config = dict(
    n_layer=16,
    d_model=64,
    n_head=2,
    n_kv_head=2,
    head_dim=32,
    d_mlp=192,
    vocab_size=8192,
    activation='geglu',
    norm='rmsnorm',
    norm_place='pre',
    norm_eps=1e-05,
    positions='rope',
    rope_base=15700.0,
    rope_fraction=1.0,
    qk_norm=False,
    attn_scale=0.177,
    bias='none',
    tie_embeddings=True,
    parallel_block=True,
    init='uniform',
    init_std_qkv=0.161,
    init_std_o=0.0,
    init_std_up=0.161,
    init_std_down=0.0,
    optimizer='muon_variant',
    lr=0.00373,
    lr_mult_down=2.0,
    beta1=0.95,
    lr_head=0.00847,
    grad_clip=0.5,
    warmup_steps=200,
    schedule='wsd',
    decay_fraction=0.846,
    decay_shape='pow',
    final_lr_fraction=0.0,
    batch_tokens=16384,
    seq_len=1024,
    doc_mask=True,
    z_loss=0.0001,
    train_tokens=121000000,
    steps=7386,
    dataset='wikipedia_en',
)
Each number is 128 + 32 x the weight over its row's rms, rounded and kept within 0 to 255. Layers, rows and columns count from 0. Numbers have three digits each. The size before them is the row's rms in percent of the matrix's.

# down: layer 11 MLP down (transposed), 192x64, rms 0.254, rows 56-69, columns 0-63
# gate: layer 11 MLP gate, 192x64, rms 0.138, rows 57-69, columns 0-63
# up: layer 11 MLP up, 192x64, rms 0.146, rows 57-69, columns 0-63
down56 097:112061127103156141136137136156135086158135130174128124102222135159146123129125128107159086098120067106132071121155098118131188106126171137190155122135133178093116139138140072121177151211142158
gate57 071:137150099106144141085129125110192145111131164082142113196100087114145160117132101187163148089091126156094152183066080126127112165107146182167059136149136138166144176136132146142123168136186090
up57 082:123088171131119117118119150129137140047147127187118133112157154065109137110125136123124158124133172179142090187074137097145153136168162099163111094111200063139137170088115123135152111173198153
down57 076:162171086160145088100128133087111172193075137142127079105106143141133127129118130169148085063111110102079137086117112116190186146107106141194138172146109164153142184119146118204117138117121112
gate58 085:093135106154156167117090163144117083144106118142134090208117083138078188136088135133101192191188135123079125155134142151126142117117136142131068150103105185135166093136188150154125143135137068
up58 101:139141074127107134092170114133131091204144135110194162113156118095091116135091121148172093114108152208153080189140107110142128085131091128135089185145158144149186153190134144113126148082134108
down58 106:130161110162116116147106147159131115127141167131195090209120146112100128109079114150144147169126138082116094141115113148144175145090113165166152127153102166191158108157238084114126144105103080
gate59 103:183156156129151122183133142123143097089146112162167148153128113170142173152130095027108123064131123141111147114141138149104084055085104135076116158152089146192142137092133144126124078120166165
up59 116:163090158124083078137093097097072102055105144095116123122113129174170122119161115103095138158118110101082141101134122124065092130171177127144140119103140134149072107209098125056171119100113125
down59 116:121120177094135106127099112155145121072087135075063128105135112156142090095168146193082144134133158136088131129120171115096129186149116110143104189118083076116153207172153126141150164077160124
gate60 122:098154145101133167122165104066097042116070110082090102139139084165117126107164085152075135134160130101101160137080124108144111107080153078153111138110165164143098130158117215120155123105139156
up60 100:145138101138112126097164134138104096124163135086057142142133100134156098163110117131105087085134152165086153109124076117119165090148171132096140140109146125148103026116199109150070084157195144
down60 099:123096182147148132172115143088095148159170148157144101103168038169118101143113107025185152184111128145119133135125113148141089128105159113084174116135130117142097163142165154194100115133118139
gate61 093:086109137124141140132168138110124084122044096134150109103095170146143142161128116093085147147096139089147054144134116133130130067181173085154097116097086155117112095052082167114093108134111075
up61 102:135087080136100105145144147130121102166165106120192178154103122083120138099060174116110085085154065128140082103127093116092119086123113124150146135156070202161097154137145113075168147114168155
down61 099:123120108132103149102070147078130156141190042138147159168129148119169090102093095141182174165083191144151070138115138072128163112075152155097149114105145101106133099106162124168154150155118132
gate62 102:131195067112155169125168109130055098180116126132116113076098105079146127100140124145122152134118138140137112164149160143124107092130108069081149110135072153143083181151042109117078126095125090
up62 099:147179133086106155112135099126112101109123184101137105124104121145140135124204039120135165082127140144153113138049066094141072109103132150107105151151119185149157096138057083127132126152091133
down62 095:106146080116108111170158168157108086182161087106141170119099064146115133128075139139096063124166111126098097106161201120094155116167149179108171113086124122095094127151169142125110200149137145
gate63 104:111160104117078118137169111163161129135107096137133140187141168070154153110137055130084114154098148189072114190113064085137158128142134140129098137087099135180140110109183109070088117120105104
up63 111:088151139170120134192115102110133167093172119131130087126161082123140203168137142145072195108127086084119099093123103167115119074128158128101135150166200126159157185136136097135137140106073101
down63 116:128117224170084130144117065111181133112158114148141106155149115115133167169093075096093128070152105103075145091122149113124158079158142132096088117149142119133174063184107147141093152150108110
gate64 102:113152151099168088100168149114128139117163116150145169121019119182179088107116239111127124153129125146135085155113145128086095143076132100127079154130094116126123146156170095109151111151119119
up64 096:106100122093067141136138100116130105112101113083107132177155058194104136095176202145108148101144098149114165130133075131111140127138131147077178100163145108108103161152030148147139154144094140
down64 095:102164140132155149108111119115080114189182175105117162083141104117136089149124154163175107094158116126110156089116128118158145133057108148118087075217085144169107118145170094142151098137092071
gate65 094:153096153141107125128157145088124154129144077091115133109145149189123114063108166140137117149128086092129172080094164194123089100056078100131137131168113114130150197087092071125101141124183111
up65 088:109066108125143138195101067132132116045125119129146173114067113147165092107122151120121111100115153117124156135119100102129103143087114157103091177124110193143185160097173136132208101158093140
down65 091:125157101158115088078115162075120110115190131089113145092143162130070114105138099096116158130146111121125158089119108150154064082126125099125113094208119147071107177124071096139089126137207122
gate66 112:159129129062093137127172069142113113142094091082086084172108130142130109142147123158094169152212156134142099110083117129158127111119154160151070145155163158213105157135106088111184152141106127
up66 109:179093122138136143176118127066148092075088106183122117119129132126145136142193084125122131097160100118079129113085196190145150084126104174120144127145194110098114122079070183109110112151113114
down66 100:114097144165107107141111119142116131146180114166118096151198102168170141149157105189172165119115113175106173158063189139128134099066149191108140083175175128096086154122129157131128141130117170
gate67 101:105144144125179133085111105157151158148105118145105134156179158103069094095140113126151151172136134203136069098161069080126165158140169131197139102123118153101141127087100139080048119109160118
up67 093:170126097069153094099119162141121089099113168183126130137125175068121118127107088035177128130155117114201087127145109144124088151101076141155161133143098133139138052081087107115120127126107147
down67 091:131074042138196151160071125157081112074160146140161173128110094172116161138100119139146121150124121150104128183151148075097136135159174146092105053125133099119104082139098139116170092132129152
gate68 095:144114227116170098116167127149183116100154133142117171152192150162057152111125111143197108163139129148129158157109167181155119116076121131123183139151095116161116125120151127104159143094101186
up68 088:173151138097161138143175120095139141170115153065110148143166128099125102129113112160193121120105120098140159075102089140112098221106092097126137088133089124165169162135185086157183074112129101
down68 086:114116135131111143173069078110130059131114103156124127182162136128173087130148129103050102121146121124123087093186099133124111164147157159168067086112070112154100159130120153085078091177125102
gate69 079:135151160146073170103091106115111155148145104166145124186122120100157165101176068135136088108104224134180126077065086143101106164120156129090152143096133155146086069121134141168116151145112128
up69 092:141112113100131129145152144157071107121194091151063150113141087126060101139139117143121074073168111132089147103129144148173151172120111188107071128097057147150117134124128118156125149100182191
down69 076:096032141083147152126160083187135102113181120114155081118137110117129132112088121082134116177149169118127134175146101128090111072171090140106098061133130085144187105078117104102108110152117122